From a checkpoint of a small transformer trained on Wikipedia.
Architecture: RMSNorm before each block, no biases in attention or MLP, untied embeddings.
Each number is 500 + 50 x the weight over the matrix's rms, rounded and kept within 0 to 999. Layers, rows and columns count from 0. Numbers have three digits each.

# down: layer 5 MLP down (transposed), 1024x128, rms 0.243, rows 123-175, columns 0-127
# up: layer 5 MLP up, 1024x128, rms 0.239, rows 124-175, columns 0-127
down123:528493488490498469409597544492463494578471507547472568532575455555455513524529520529504557502526465514519527512507533525569480521549477559467524558518538477513445430409520538588492457465461463408524523586592454532403518426455567502522523573470552505549553510489542475475517539576503573534546535561448541530535529457568629503407565519477519536466625453548561531415486518542547462409480
up124:459540508573527430500528462526526527524571517484517541476565431530559453482518573456468359520497492501503550447612543569468405496432514507424443475546554579483504502474533466528497479438445621453409546464519415506483474534366483492518469500566580471452550464570532528514500519537531483465507465473442469459503580406396458507532546524469556391490512585456507517576484557513596513486544
down124:556519548483527532535514474482480565540492403618579434507488583490428491427500389504530596497557519558506563517502476423460575457554499482516486489520491528497504545463511537489526570566542438529530454517504569501527486550640550500446497557435484527505521496498460458518452425521574534500553567497564509578492522588539508505462478498572600522487509395512428531495413417476411456482515
up125:408453508515527590532475522409464525465488554479516431480486417446539472448577517477555523542491431495598566540458533535555434470447437479548543495557487555414492499481538490450529473551547551449442473520537605517467532370422565559482570470511489562439550551477419511466469466582512577421469553511515478529389477521581435551537480455451474566509473445412550533522456473500479528512513
down125:468480553447505455436492359541514521527523518539440563512424503526519515442536493494484444468494489469370486486454586430463555445551557527446543415507530495524529497559548442511433532500498557539551551484532527526429559542480495527451498505546442451532538537567553535464483542443533539481486558578560481470479406499540541595501530534462389464468502436444476500534542438555445505415503
up126:561455567564443550455506530543463486504489575519415576488529596601451472502479538445532379529550469529552401482568360520462535513517514505450531496477485511491401552547500555478549417527542499524406501474518545515464519463491503521518459443508442453501554512501405573517415520552510434520464460408498515483567551509585473513489480567459481578522547555528520546532497458475485463566508
down126:445592460471502518469454527558432471528547428566581437512562469489538457486625499545454617463465559445550552545501462404502423514475457532542452500506523566448541520487460476449559500442499538486505464566494483541531423519534507545510503546482491517477564499428458426497587467362441415536515512554463523527502443542432497585415555492543507493414463582473468485518484563569457426539533
up127:533513458509430563507427500442571415506567490497582556452511417578473504480494561479428554525496487576498472468411420506511475478466540514487484459507504456449436535503496502527388444564547436447521497449480450563487501563418582503498432478515496489521492456490464495474583444494603421456517488582496476427490597401565495376551482494565445589451560491485420463524583445505594489459430
down127:458505583475453479557585506487441517586531504485470558498528401540544444436573550510438531553472470470513535548564439584579500471449574388512403561475426548397511426466445482559512477482491412476552478502532454539499544514524490501515450439502475476606579440534502520544497483663443491555546553480433488521502489538494503466579560511594567432521402518476622576444458431483497536547469
up128:529591438428470455411503526574440529565549575560539498468541573606451514478462489381483558508526435548478463478431462566527512540403485582513461405495448474483485486466494556578451396536423551561408451492455464496450551489444409527498442495528449527500579639558545562454526586484496533482499480562610520565609515515555567555408593486556564432560412466529564491453517520495548441538494
down128:510367479428424466570507466470445463369506584500491486571462468577646611512496576517516560513361457527525485546545490510473471542411572442514484531457479460454513520457427534455479453478528478469491573386574551545485491533545460446496387519512530454449421590522508541535500434544505513529527610499536516492460518439561451538560438475487546589649559541565570539534449443548519499536494
up129:480603397493431558438509507419552439501523430525530508417587534571482510530638574476531493632509523545528512546468598513564462483490510526486478474547570543535505480543471453544481428573471419427618540451490387542573459518557395462541541469482547558500463517424362468454485498515432541459534526503531581570463563451555468514405545518432527491517498484562541454614499514466561489519560
down129:528526447561491514483455546454534462515438435545476508473659474526534493384543434463565396555521464529543499510532525518528525569424568460475535477492429528484530462512503488469446519483542371487508387466483442524457445481506454492513476488490524459533559490464523539484457580495405485490522556537477479525471556494501566503528581503499604538508550521528531386492597543524534406546578
up130:524498465568523482492606505526450512633500492484567518517493506467487557499501517478436511447457503492458494476537457518459513540555504567420549519400461532518409414534563572456553479515461591431509524584498531398504532423390356514315484516487528532510501414487555512530457594461564552569515441635489482537569537480469474512438508546500457465356505508487510440481473436547492444479603
down130:581434567444606502557407414465566520497381495512454426587461453471541553586492445468525480539490496530459452476472526550513520447495462535509451452497499538471537496455569614469399471488470468486508530433584437648503444532476488485619495483490474503440490487515471513453516452429608505453410549410548566515502438468490461557455567398591448504510566503502606589475510460504546533521484
up131:528530476565435428496513505470556481472472506611573397462474495508428525503425627459511491476461518542464592503502413508527415470447541415410486457445520635474587452474517525490476501498501441470492486544565427487486439515487496561458512568429465462490586389476595545512545515524528468435499465549452543514517535549541569555507385516486446462553458494480480603510596518595514487439485
down131:436531541548492582586500519555526571469546472451545474421448467521507521433541492519471518474500504450544416489496510554514565494560535484614499574552516502491495542549557493497512518493440537538565523494455580460496552448437514420517503394541501623557420533571522503415389505437547448586512473434536517460444557474499557531511532534517443512492453464541478515469480517444525469557541
up132:523510463530520498575519425430547538516603383407508536520463508448576458516532530443488445536494504533451414599446630458514480603442459479464468489473454492488507555409487506506492503489481476491635490427503461523514524559489427542616460445458494524495478484578451485453449460478468612533508570622420477523523449548462442491520470508498535351412545543472522525554486620509441476512488
down132:433480526495534431456514529614482510552426511557501485450524411431418478508592532548501492580611547480523517513475460489587519545496402462545454498564498523459459585450524475526524467625562541489492456574424493527512468451490420446530507514519595506475623525429614476476488514451492475542371433471498506520643486479437500550533484463447511471447541446535503522463573549435581555485469
up133:494502491462497473415442436533354456467527523505587534552527431533429479526454380339441414580508448514585376463499522471404443572554470524523491509442537458483478419556447538536461414544501559456478543563462439599536450587489440502455420481492463639396545462506507580496536528489487486508486417435506483470591538529425414556537425583435508540633389417518557580557482496489405605499526
down133:477498556501509378507439488576510462511538465463528429552543440507392515532544576477451556637564411454458478434454538433520517451464533476552580485445483511578541594545435465416593342472515463473494540383402534514504487348509502415439476468374489552556395596449636564565486426519454539488464527485504458521532571496476523495525509525518534558628524439504442524426572521452551448515458
up134:590484543427520530477507567492569476446480514541464550443486479498480536515634458499492476460543534589448481490473495612540446531514535501431433451518517477393484582434587567476536526553430519514436411449593441577466523460511507644552489554518549555552531479462495548521454556506529519524486591515393552610523557494523507493511453573415440535504549556523635543506457470566529489526495
down134:559442563576399558515466511494520508510504524475551451522512456478514321539489533446572560517541506433519462448492537508496468447522552506495486450454475519631459466498372445527557441528456422420528507512494553451500446559488453470485489504569506458481473459484473433536452464510531473430494495477578475428470409458475472525422556430624618609479429487515450530547448471316631532457411
up135:452487469566508500481516426539453504538519428527461563592486404509473505481530390530561488570521501385503455555582587426499455472531511519403420500497548453550500480509573485453434502538475539490527476540417488486504468418579478484538501502453441491476472507457507411573473462514471432443504521352442509512501459481479481496596513507561411456520545498464600497587520523510514580483550
down135:552551541435486515486434531433492566539500503590515459547512513553443525603445535497456476483505508588524461485493491565470495545421429471523515483539541426450475517501495392622484491495531485556499508488521492466486499575363516529422535513641508521444465438419453536505452507473475481519518485592606517561456540457511546557478563553549497583536516496526405505539521525522450478475489
up136:407534508477526586568542459529502462476543500410411565605467517519468473557482442569500566506527457587518547492419537501595538392524465456526477380476438537639430500425462559530513478500512469523483541499409502600495575501448493459421613595516482470539531544504523610484426505485442431522510436544491528483449598512492538505468442423543529522493511469500446466396488546480511502543483
down136:466533484567499495521546551507564474442547567495375597578525475481520474525541541501423551483527479515470478494634483448535505489451502514517492495566539478487478503469477495574498543469584502531502529516568303435489470599521533433519501507505460476428487630419469495544546475463512608483498498464485413497530458570537481440506496444518597449500598560497633519439488576563514485497535
up137:468506535467554519640599419482487507581445584578498397561491487523532461492417601612486459429557499497442442514437400485520575601600469498550429529547564419512571529477551389439442493399428431487562477557510500518495560503524525464403454470463517476546481542560472575530517524514482503494587481513544498492599606516478534507414433526493533493522515455420469509484477482521511522465453
down137:439510415482492453487460455508540494577453505556434527522490469485443473474531463452518453551512465460552526526486517486488339450565518535495525540502506602511539560490435451543464516534462590453499527545468473433506527484499501572418454502515559484556588455497557472416496562464468564456528559594378510424512494518529485472513533574471541496493368535494424515476567548520499448542470
up138:451520463468514529488579538490442498497547574452506471438493517511564451423479546550544496490506590450603483512481602463427467425512506462428424506479484434524434529463523515474482468500515502514557473573470468501436463546549478631468556510413541463445467530451574539532486661541474479577492481497564473504499556442561566523476490635500583482566445610544599494503534484465473496432485
down138:522563522528524599547519433471517453522403455436505519539566451518536474575481529574490470489489435460489481583453364502497551540467486452531554415486538468480501428485485515498569487513505478464397548449550542488480479478602530515535433459503497419438498550575459397463493519475439541593536486526551494612481533516416506382595489510473588473512526471367466480443469510471554597476505
up139:573546510464533470441597412464459489457548498481511539507590525570372512462540408462459617467507456473559588547468509456548479520464534462487489484461474474489395549618529517554572519512556511473462500515507506458466467494515496463479540462581466594535478446418476462489567522597536512543495366576575520517469479461397541561408366477559470508449562439450479489506577413486516484499480
down139:529527448517492594484515630530451527451397494542503581497507497476497491444474466428476428495563539430523465585528562611441421466546523492487474485410425440521470534430504517545444493500564375455495414443507501499498551486568391436528509542558526468445525477474442494542473505490451547518455558540466402467502536571485478521559553532493589489392516543487467428546525492598576550477564
up140:467507465423461591539452447428594559546461536469503551484535535421533525490480497480444519447480498460448520604417566518433435414420487532452454418549438438512420501518404459452496544506520456476508464547516491492531475519415503484450560517487473679476508439486510430563540602573500514513464516482486523566526617654503548513541386481504478408502636426520540525483456532558452482505434
down140:559497525493518551403566422568509542521485539439500401485405470509474513506473522529509514536541482527477540551441566442456528453537541570519355513488478500553458492508515580565456462548449437532391487437450568483466497447485456460463488512450578542556493601524419553496523445482481502495475500531499563436368451446510564531478667632455435585519497552618485519511474476528484481453507
up141:636460452524460470604484490469497492503533490488403481531441486547458512457524509543583471478483415499438591530466548578562460552430450447436414581432534413485492504474473462456446494508446465453525476469448607527483518475448508474470442447519510471509460479416463551468534486494425441602474530479463468523501563564548515457575469565456488474509443522434531461505529429487536490519471
down141:445453501519543501493453586569456478441471572545597513451541474497472456576518488580523533492504461502497511444460460502475492502519570537517590493552441555521455504577543516499588523544517608459416510545523395563577585566459499570524514474480489580463469544537496477422450497542512491394533549483449507538481463491421555539631505568468477491481528510506430482507429566481420501579549
up142:493500453442523542508506473474531412497411423621541528534459555478510454556442498466408477462556447575533554471482492500396550531456503447520562496463487456544469454498466476556505417495510571474484513514444553496429522577568557498570498531471485467427597494508519583463571590528437473425599472556506517460413512543403493507547467481522554433483564525517446551546473467486518534512514
down142:509536439526504527513504451465470416504484531496519527557517511564565477547522512478431531513418428542519608540523479450397516536467406530523495476501596548471537477400480473536550506554502436499469520511459500505445451539504535546608468482457465359387541579530503503549561575431443558495501599578557494575545573412488466501448547547577519515526497477475512551554484583513502492465533
up143:428559448481484487547536387465485398452551504461543571481554489474431424461466501453431408516516585553531524436519439498410518495516475539478422486542490497510467530476418585410543468499439572467513390467551503507487455526488552460517469469502512522497471522506550550517454480518456549418520500519429537558542398509538358466476571545500512534503482497506503468469555521538513470513507
down143:489477512402489585459534549469485426488447454535562442480496481480511388513432521472596541506585506377527438488553480534547510464483503554586591528487546528427472459499563551576527496572527430506458552465512428480482522453462469570505530491455506501509517524475377512450555475484393493584484500511537445485515453536474424533486451485535350566518392554622578458512500442514509439446538
up144:522462505547505558511411459535469506446482516491467480546483498564459552421410398464443567498602495421540439511450608402424493519544542547584481475504489513463401482558566526646556489531528493586537413515471383546476578568509457437631477528557489546409476438608437490526608475528500543449575469436496524529508502507670471559529435471543515502555504451451478509530479558519629458459483
down144:554458410515392433401466547538465501542459508562536654522560443497545496557469529474380418492468467522477527561479438443453540486526488554449543517562475452481635449533511530477582546499493469488460488471543526432480445503573425430547426512540509473521444655561557551455453570526557434486479499509480474535509505480330561540546558552491551513379501540500516533492462425510447542574419
up145:476584541476507573500429488406516472530435483546451488452436530546530471438480567452547421540496593593475552582568497455535508513603460489526521470473565532443545474400563478537495499454542521569555467540536550467421456467473400419506493622497549451510462444485475550458479466643554549593491561577511493474531515478565543502506476483538410470497518458469427509507508555545459527526489
down145:507597524450544437588530540580509470521465460519564515526492472493484542538501495510500593463434529471490515488645473459430505443565490543491491415448520532516415557537393549577529497519553514439397609575542485547575481457503508508533552502485458480458555514512575465506463483516464547488451559533523552416542491478516496417433515498493383458476518544519421444539495511394511439528482
up146:414462503485477503554452523436521504448581453450499479588571471493503534531395556519448552608536485552492491565518580477364512515502519454569465478508483512539499417550506533503405471657494548432416524534494454578501558506384477512455505473448495503407557461569575496463525549544469593470521452523556525570578531470492468517449425452517375505529535430530471526463570402532503544493470
down146:534500471554461422488592393454549463530558563424490442455584541425501516483538431483541497463567509465521482439426476544460485623442461497493489484459525508598411511512478487599452516522482526478518502489570509474471450522515429515543507510455419530621557522453450454507463511497499466508494462483530527412561509571582501517433522503551647437466404545472494463526564516385504501435419
up147:504393567496543513545479480541508464471528517444449474533479506470533406532537517469505490423525523445503522619485493512477461537486450564581524432550584578514498508499497482564385460445486526428507483554548426420524587499513482489576521589488474434560546555513519489418583408418401543558563549622423539435454402514534491584537459452385627542466498468509531590542446484592587501417472
down147:502513461536440510518472529483627472535484457443531446480481483383502562551458499474477580494444502544460516443543622614523496514473554469447511480445447492532457539560533467561578537518466416513481437479502557588512492495454543566444576511541510629433459455443511432570459502515447451540560468551547511488521483423499537591516483527579349433497442554585531458507505507362433461472503
up148:514404493556511605483549520472439502481474491476530487546476518560476505563544367499560460547517558513458472508550489534527551519512421570440408398377527476540506405459508558514539525539455568520551433507460565618377521588425520553503367529507478496520517489594490545503523488547517457507516539507419427468472505481519585489538453407442586540333490510484513571497426559438491532535549
down148:588519484501457458556473499521524494491580542583597558465560554520539537451449482524470491569444503510518450461563469413538582468429491548497536520517584478489455543425614443511511463483534482463406497458525407504456507457557521541511503503414541505497451558442527437576466520534601540550614585445537588439509506492579526497492489548449578473535471458430410468401569458565493499465521
up149:451514500578440440559485473515369564442574450468505506510518403536483473411517487511521470486482444466478498490518530514544493643538476460595425445452487511481554479424458514492522506511524549509468507489387492465532523512566519443511366511553502540388508505545528487475500465507405431458532494461547553490555475553498486570519537463405493436478584542522477572532535442504442495408501
down149:601492499524480459461522499462538594485528616547569447535543540530453542440534575499530523478485492487535501535339518539529583472491471436513532543547524470486484474500511510496489552518572494578526452428498461478570565457548528468575529482534493465490482540437424456428634471443505587550409420496593539467586473487475476472447426555568448514462529524530414625464570590405441517545472
up150:521408529457505563460478430448568523613491557510464413498453385485516499501486582455496423538526436571533441488511535503579554487487603531490472581468456564508458540442504522511549529562514562534517549521573504522468497494565505493513489500472431458504608496574496523418464453565476519537520500544498592474568523527607544545544460424508533540525490408536507430544507499631502519528520
down150:444519459497485500441468477563494493418451515452465445493593479523485574596512476515463564447537511419540479466503403473493479444543472465536580468496501486474496523453416575479436487512454473592468448522467497482521453513543436501432480502513476465520555548464426438550440461392488447459434457523552503432473517512489636471434526549452539607546519448436538463561478416438466460501558
up151:548468554528496495549443446481477537573401498545441537471520457541436558446514537494506451475575514469524544524498488558366504477443508486568498446452449483493495477464441568470452513487518519505497379478570497497455582461555494516403463480525497396541531436474481481531400486477512489457451622519513531428548479438566494551506473515550522589466502494423585595571446502450503498428451
down151:489462486456543600598469471566506457452541467427526532499463523439506413512489469482593536537495553510501406569543533541513458585588486515536495468499511515435448557476558550463557450575521544449472585530414461458505457588577462540557450567565535605498556575496534570434539494495547585556543595501405500565499551484534440502496552479547477409587468524491506455556544442474508461489432
up152:510635475433523498586530487461495476410504464441472480576447534371514557449493507420569417568557399445494520530517548582485291554460506429490441465418473482537525455462447540539432508453485473537402533480501437476425548476472515478545488389516476573477470514465478528445554458511437477456526503475471511562442583534462614485475534481456569562573523541541473542585526490526435572526578
down152:523398520480467458437470429486497435544483572505518504615476555453471454486521452595534400479415489565487469492525498462405547401491481502451500477471486439489513565541499484468576372462447541448472456515556574479543469522455548521510458509560478462460499416458498495560593495476520448457515440555534533519525481577433457504531516528504489441488516482430488525506557588599525468502482
up153:440594447535452440547460545456512499646473503573501568497552437493557571513461518478505458528561529440507501512535439497502572603510514461493523449548565452550495461558473472453432425491517521456607421494517489444427604553482428526509511551574575453428567520639559479543495432486489495516468605566596523447473492517565515536471552533565494515536519439476475541464496572557459451551527
down153:547506513561574521512478496547441436494550451604532497495420483452438565508500495559529550541535560451464455486436492510444468471472533528478507467527567490456473485455412471475468582536523614482484520521380479464551485417564417428448475588426546524466529474575536560478484487435427523475529510523533511507410534496504513391464574457492599517558443516476405447592468476470439478465503
up154:516432432493559486477473412541573548496459480459394488410453423538570546506607470434504413420517515538544561531527570520549537537524443439440453485403585505519420433516542505510478462489535525423515492560506440426500567474558547453544562499506492522499454482564413499484461487441500500597446497549629539498528498433555427524540517520430488451439533564527514470476436508510485483513415
down154:558511573477503519455469455489538517572496477516464516460450506536547417440409454443534448516459622485451470534621439449388491505522521414486502542476522485574515495501531436553577482460449416442421490539542475497609554493498468576467456539476483501496547473495520469438509458545431607536510461494477453515520389509493433586480518493540508510550551400494481561485520399494482531467478
up155:399503483475440540516530457591458529494470424471576552463554529452470566445473547479491551433508474474545511449463505459521536578482527415534545466431437591527451540567542499512453527421484531620507467410530406529463538557541501606488605508465574579513503448527511508435461597496520419520506578531472473448478489464502549481516509492530556451430499477360440531483489555445514516479435
down155:563497494401597502560520570512560555526540368564467519517502535531523536485471510521473566559516497539480526395589537509518517504441411490543494593465458494463599535521464503492535448426537441458559596523476516554508459546502603476419429573557518551522589526464459514460484452488450569485498533459570507560523489511525499494476492422502441589507479482489537445510478483538511407606468
up156:487515530590485532460453457508583519442474564491500551552451412527495513535422435499489533465477433503475496572480591565476531518512532457574474554487535561469474551425485557505473492476508527520513651545464476396413505469441489548491486493522429519503552517535451505521540572541441533563449465443531513474529492529533496486618432592376510506520624499470533517539466563429473490507406
down156:514531526453475480453558412450496455503520516425556500445507487521485586411617482480564482518523537413482455400529451565476534540539523531479483415394503471505496518528583484438584471489504436545479372543532566471509502532589408524363586515495471451508453483440500470502538443517424493455599545438512500499552514574534546527398497465519479480578446559591466484482507473597486480488532
up157:574570543560509502500431532553517421553571581545479485476444508500539480429469495489511621475578434516548537417460508559587496567508541554530435455443466479488446518540563518418496378485509541544534519454445539420482458555476436492469422471567485483518461509455505488521552528486471489548502408581542532492529479532538480461510577531488468496530552642524464523565435433583498451469455
down157:480536517463557525475441448458524590524541441516494506513554510544475476426461520634517619450486501477595449487514554524568515591593401637475438496493547613502449501493521494384478471450474472438520527512488398543574502520495510507603498546498496577539507474588423466516519469509469526596434516507451501595472503572550497569506565524482519508539475522391455388545603489555469516627527
up158:527461586543515466504475521504472409515476509517496437494550460498462484452440512566488365453590512504471558437554558421518472527530440465468479539568523457449558497534491465580459491581527540488459493485489495491462426554522428541458500477510509603531530509526503484507526519576464457449540505527537504433481544546506523430461531514519561518468397446418567550542429487577465511491531
down158:462478569470525528441467510497517559557537543539557542443562451474471462553489474489488559522498500492524517487558533524503413468435513570567547487505461532559515452411449488507367355444473542444480504481529538529489502469501517392485592497474516439472583451530568480451460573527591442571468525514514518499434591515527428483474502478514505516508519541498484576489492420501534512518457
up159:530468525461555460428498400483416547577386449452440487534393587512484580598543442473591430451509417520543514436503522421486546482495572491461520454442534500534436508463542473356474518564472506562585445471556511617504531548536526490529567510523431511504540553458500492453558451500507513502558446466472524490542449551513560564547546671534481539572509468439510514469441562556579421506422
down159:455453426447419585570547425539561537532504511501497572456455488607484513564477516465538570434582457536443496448537432486508598528373551435506490474569484484495432537568561488482537493495567532470521441468543497509475542427504529526425660523379491517503445357426433488445505530470537466500525512535544396513407520468537534378532516483374544531498454474539494423478543583553528463431564
up160:547436490504492529523480496477536542521579531493552456456455548503539498499513516513433458462578501485414542540603532512507509416463452427508489460516434442320452551475540478477464420462467561574490477489523533495452561532458491481428529603414470525413503474531489483470474455562482497528381447444574631433483481398525527458491459560478562520542456477530555469587543516489530517450539
down160:481510558492475510540524479491470496492474486472456551507567425570477538532614532528524504478442504459565470434507499504462473524516565660464507512458560533538502456534506562444434560508525477444496519472516422454502443428568519484572446494573508434532457520454538586469534523497516428499490545488428447428492515534452485575505514550526570464473540502549501618390482447588429463519402
up161:424475509507529558525544555467569509630522487519418368493527569465444492409458514438492516522440455595545507380484488489496523573426426472490464410482429434461549460531503503425581466509535452534531462537447432461375429518608491619465567497511527521442534472499567517546520552547458506467527489535512581504470556542417567559471479503402518441565476410481503507433478545365452458426491
down161:576462535469533499522562435543397468449558549488529525530431519520420518467527459496554578446474476551499615440538529550448597500543508551475542568460618522412475451461555566469463544410512503581547576438514445474408469467577516455433501433554584507575465374535454504564489499508515594502539568528548487512542501518496603467519386526448507514405498541528429435544500504514496445512585
up162:491509495499543561513497507425530505508546660412516466543479471403541495426487474552500529494508527459518545592561523520508467568551478495576470534446514433480424519443463588453497427454462458484462529474583554498444390400464412490556425495502485511436540447505509549488379589557478656504502462486486492531470412510557440547479554497496408424507495523511548518495516476526461560439522
down162:447554456487467409507593482428515555525496561484478504520471510493508608491477538450446555512440508432485434544389589570509558587386423470466434546541496382534491376455568505453471630510476472533465449579479419507537518487481419547472555558571569528513479407471499474472466451480520530469467476485469439542464486496615443451501462497467450500544461447432487456533442515476400547493499
up163:585502507529478438572571491466514441520525519487396497404543507484533404594574521460531474594497545542573513360573498470408474478463542423479506566553418504474487426484530567521564481468446493464510454415464500462527572442521496560532537449512577467512528618481425461557398477462516465406474472500474424552466515448466515528510558503415494560540548511413462483584413476452477469484497
down163:538502583497513418460425515469564460432528478519547522466464515485505530431521471425396529460478554494523461486580489435474498399584501390516488435450378608565433522531536489446455530582486479466563430532528554569339418466561476487537490561512412524622561511490484439537501544367524478374498569516451443463550450539514527506479573496484437578578501524544437604493541522375459479449511
up164:558468530461528461503443470528362550553466497521494499485477452580554464536521443508413542513544589465435490514482558516553484485515575516525430509416490451456497550452504488536520423615439500498481478503411460447455559524455477465507489581520421580413494532528542515554466561589442462491501480577609552533548498442585500513459548544567482450470404451448556528553398470456500509427491
down164:578430496546532499487448492554491460553517593469491479488484565560494537592502534443395463418545552492512485468522524482468567536487514516583511458551534511558510437517477523461351465522516482550496490499571442533539444507524490504463469477546567475423439506497499542527457470575476438542511574591518530501521404536484477523500551564567525589457443564481477551578513554547404511527570
up165:472480550519507559463480412606483517510477557487440609498414486616487533444495461448527496307539569463434492495514530483522431576477450551479565529471483424541528492593516475462500480484541536558515521502431517432494445487503490555452450550498520524515429631537511505519478439526527455545514439570552510568484478453539468453430440579517468438473477535486555468465395499512417558555512
down165:402467401446476622532425441473514438507515527595437546515501481487436461466514445510529426554450576605483486483483487427480396424468548434476484485423466504569487528458446459390503547470478501561451464512470470568418492548492507478411496549550544404466481489513561418425460559392488491386475479505516547481506398539499528526489567464589512474545434468476504511502556580477505448507469
up166:468555377435447503476565509453441484484545555474503535510440423485527536520539605492489450519396471479568420525550434471479635535528453480496422402513532498537548494432500493509455475532553466539400528570528536380441496513470532480511509513520409570520476517525483504477512469516501397467462382492486541516479469429443483559428519462465507525570495460514582399635495529544490563535570
down166:458498547528587388489439547463560501516495556465456436567504453570447469543533498521483483579608491487484468514542555485520523522442537512517494465445455596462531510480561500467467510490415475416511540523473608565485524495544578523595557423506550439552494485528490528464458443603475505531501494369412492497556389470512536486606513430477472375449491534453500613448487510528612518446466
up167:509501467538418524441490464486490430525531541544414490459519428582509586493510462510450490495507550501621447558540552525495470433551560521496494536453497497515523549472449590521528438420467542531476535511462548446488531484474374467449497426685492499550537602510475532419468581502537478542458444453411494468574533512499561513581510389521440486518541498492615379562517562514512552507454
down167:408445553489534508592542462410495515569485500478631410512589508532503516534502448486549558497496422483481487482486440697518460464478476476598461488467465474538546492520493559403507533475563520523505417513455478453465454471470496365486482589569537553508393568515566481563549581488415548435493547510518507488600537438451509534492498525464453480447488512493538451445422448473425409528383
up168:462530509559461544574506487597395494574497563547498475497455522537540565565552443467511486431556528545556632594551449575479505413473510459576492465539464575501575557449475491425434507507459506517442495508469461527516573523517446539452471460486518450455511458424483511522497496443465486408458527425470528346459452510494659515506562556565520496572477474490490423405524505613570505482526
down168:508434468541529489415571413512500500462364502575506500483487562435482471488501438599502472366421544575502523507553487528482483522504455592590498456540453375506425420514506458494571542523481454540519586543420505475513449528550547428534538573505472549520520514551503444533572465502448502502499515484461470528476461523614503587515521479575472388512482514430546591524581472549528448452553
up169:512546469579388569517413441452528454467541588468487447481509522503521471534513559449510516485437446619518476422543503599522455508496511453637556527514595438519488588413534614540541500520558471475521441528492429459499558567497453464428495462419515512538464351429600525417532501430507513562574535411473536515491541398477387436520488497458548523513577445454532511558408557427530536393397
down169:591533518477499477556544487544506558452435555444464503486561467524465427499549383474523508477525510454475504563590521579392473497477500435502567428483480432511372518464462466443508477505375380505472603499531364498468491555511578461572506482598451533513559452528552543470437494426442457523527479542477469572454528484497446438449555520528528517539426559547419522436534522456465470502541
up170:446508471450489531473435539498513499433536480460449431532527408500485444524582478482544468457473547534410558435528510526543501496501517463467487549541461513548501553518542545486506442503439475482535425448554562493494489498537524402454564566549550552478502523456478516469470566554500518456479430549493526577522478455526465586512434464522395490544562438452523468552462596526450451487465
down170:505533530504562425469537404558509464543427495514567500542458540527529474570515501501480534430543502419558486477469486555463509480551601520405466521437525556524544411492556586493487483477534544515505518493496534504530488485384476563499434501420473465530462426432555539483489512509472523532485545468494442486502484498456524493482545469505441483414449558477433553491492452523461473451479
up171:382622505490446548442437582415496554542456532516517532601519496613494535583593556460558507604443596612551517632455487488374514524379472402479402382500508380555604357549634368499473415573619566493518470457435416588487576453600452505487439549456506513496478434505475527571494608542447490441577527414457557525579534434616468518389511558493670555554454449639451393527552436447586557519552
down171:435472487419422474403269572399495593578412506497432505543481561546440496536556497472501523616427526499520507567457504667473494522461524523466394443532443428605556493543520452476439475438640567478505485531406406674522573459573357552543497363473499613340434347523490476681575688552475457490447509535479481483528438339638602460482523523480747470472385581571426409470588401529412629469590
up172:566568546498428426458469546527531476488542459435548431516551413451489468502499389394492513552588599531468433523491590524545516640499486552522594432461520490419437484555471538497555445527505491485555565452526550519498532432414527487495488459445526567437563373518428462514344425400443537509458517483503564462536356557519533504513502533521462445404480485545462556478523523539532444435446
down172:474587422605479503563536456470476500563444535546513605538477499560513519475487535477503502469542523452582389583496469403490464479540535475480513537535560571493497483419544543534396534425485568579464480484544470403575500562466544461570473503441530366506438495637515516482495492499584595543517424503399466452503534491475454477564476531455467590517532525518546521542495403579515541502525
up173:488525505546504599440479461444563563542505482506517542574562467545522491572559460415528484524493561502495543480468462498519565491508419503511575447472536497577602568568585519530508480438512554569460511490533469528510478474534446543509439542443511452547509442479430498484563511514511435441449558453570430510451475566428511453469587459552458505470436545492472495550453515492422533492436
down173:535501465517524496515508515519415484453424452402436571455549472499482498524455489524479456559575482510450438511509566520538528527566500460462514561494514519446502473549454486560553550468395528477593483516524542470638542543507566491446454504504547593565484517523472518489470595477491623478479534440448506417519535438532495554483476496453540527424491511495587469484473491503451440509518
up174:488463537541422455503486446563455539456554575488523577489494532524504526510465517563555516504517562512501485436520579547442448485465486461618527492536487438410594544508553582447454486460479548419477518530500483448453420576497435442559479473556502518597525500463540492498496423561446515499544522495562570626485503488536546498460462581476432510456450495512487534361503525498474489437478
down174:458535506508573429408500612488516435425481443501450426528552475555501502660579457524490519436512500513480410495587489563541533524405492419460447534490505430538456547522470542497495493536550468541511468506561491589459574489493585474473424552489498547513491518498451518425583549379437519548524535464520506481503537454489528520456443511462417445465562553503527542505542498561436492442543
up175:524471453448489508445570521502462486465526404454548487534415496479586571517402398555538476501429574479583475496498479542449505500575544565395505478493513515542460501412427527537543413505542485400559571449384494479485427495572536462478466483524614570486423499532435422517499491421533529564516494532514538592547521444514488447484469485522468563427447460485518413574538546480492492487621
down175:417520468590445526487523525461551481509463446444581461477428452540499548467570514532523545451500532505535561477438559507432450532569458517491512564561456558549465560494528534532498412541462404558438515399504539510525564485522474512470412472423480475472344547541453563533410568482427431540444462560517537516487514506408570451474512458448335553420537486592581483586505468470479604573477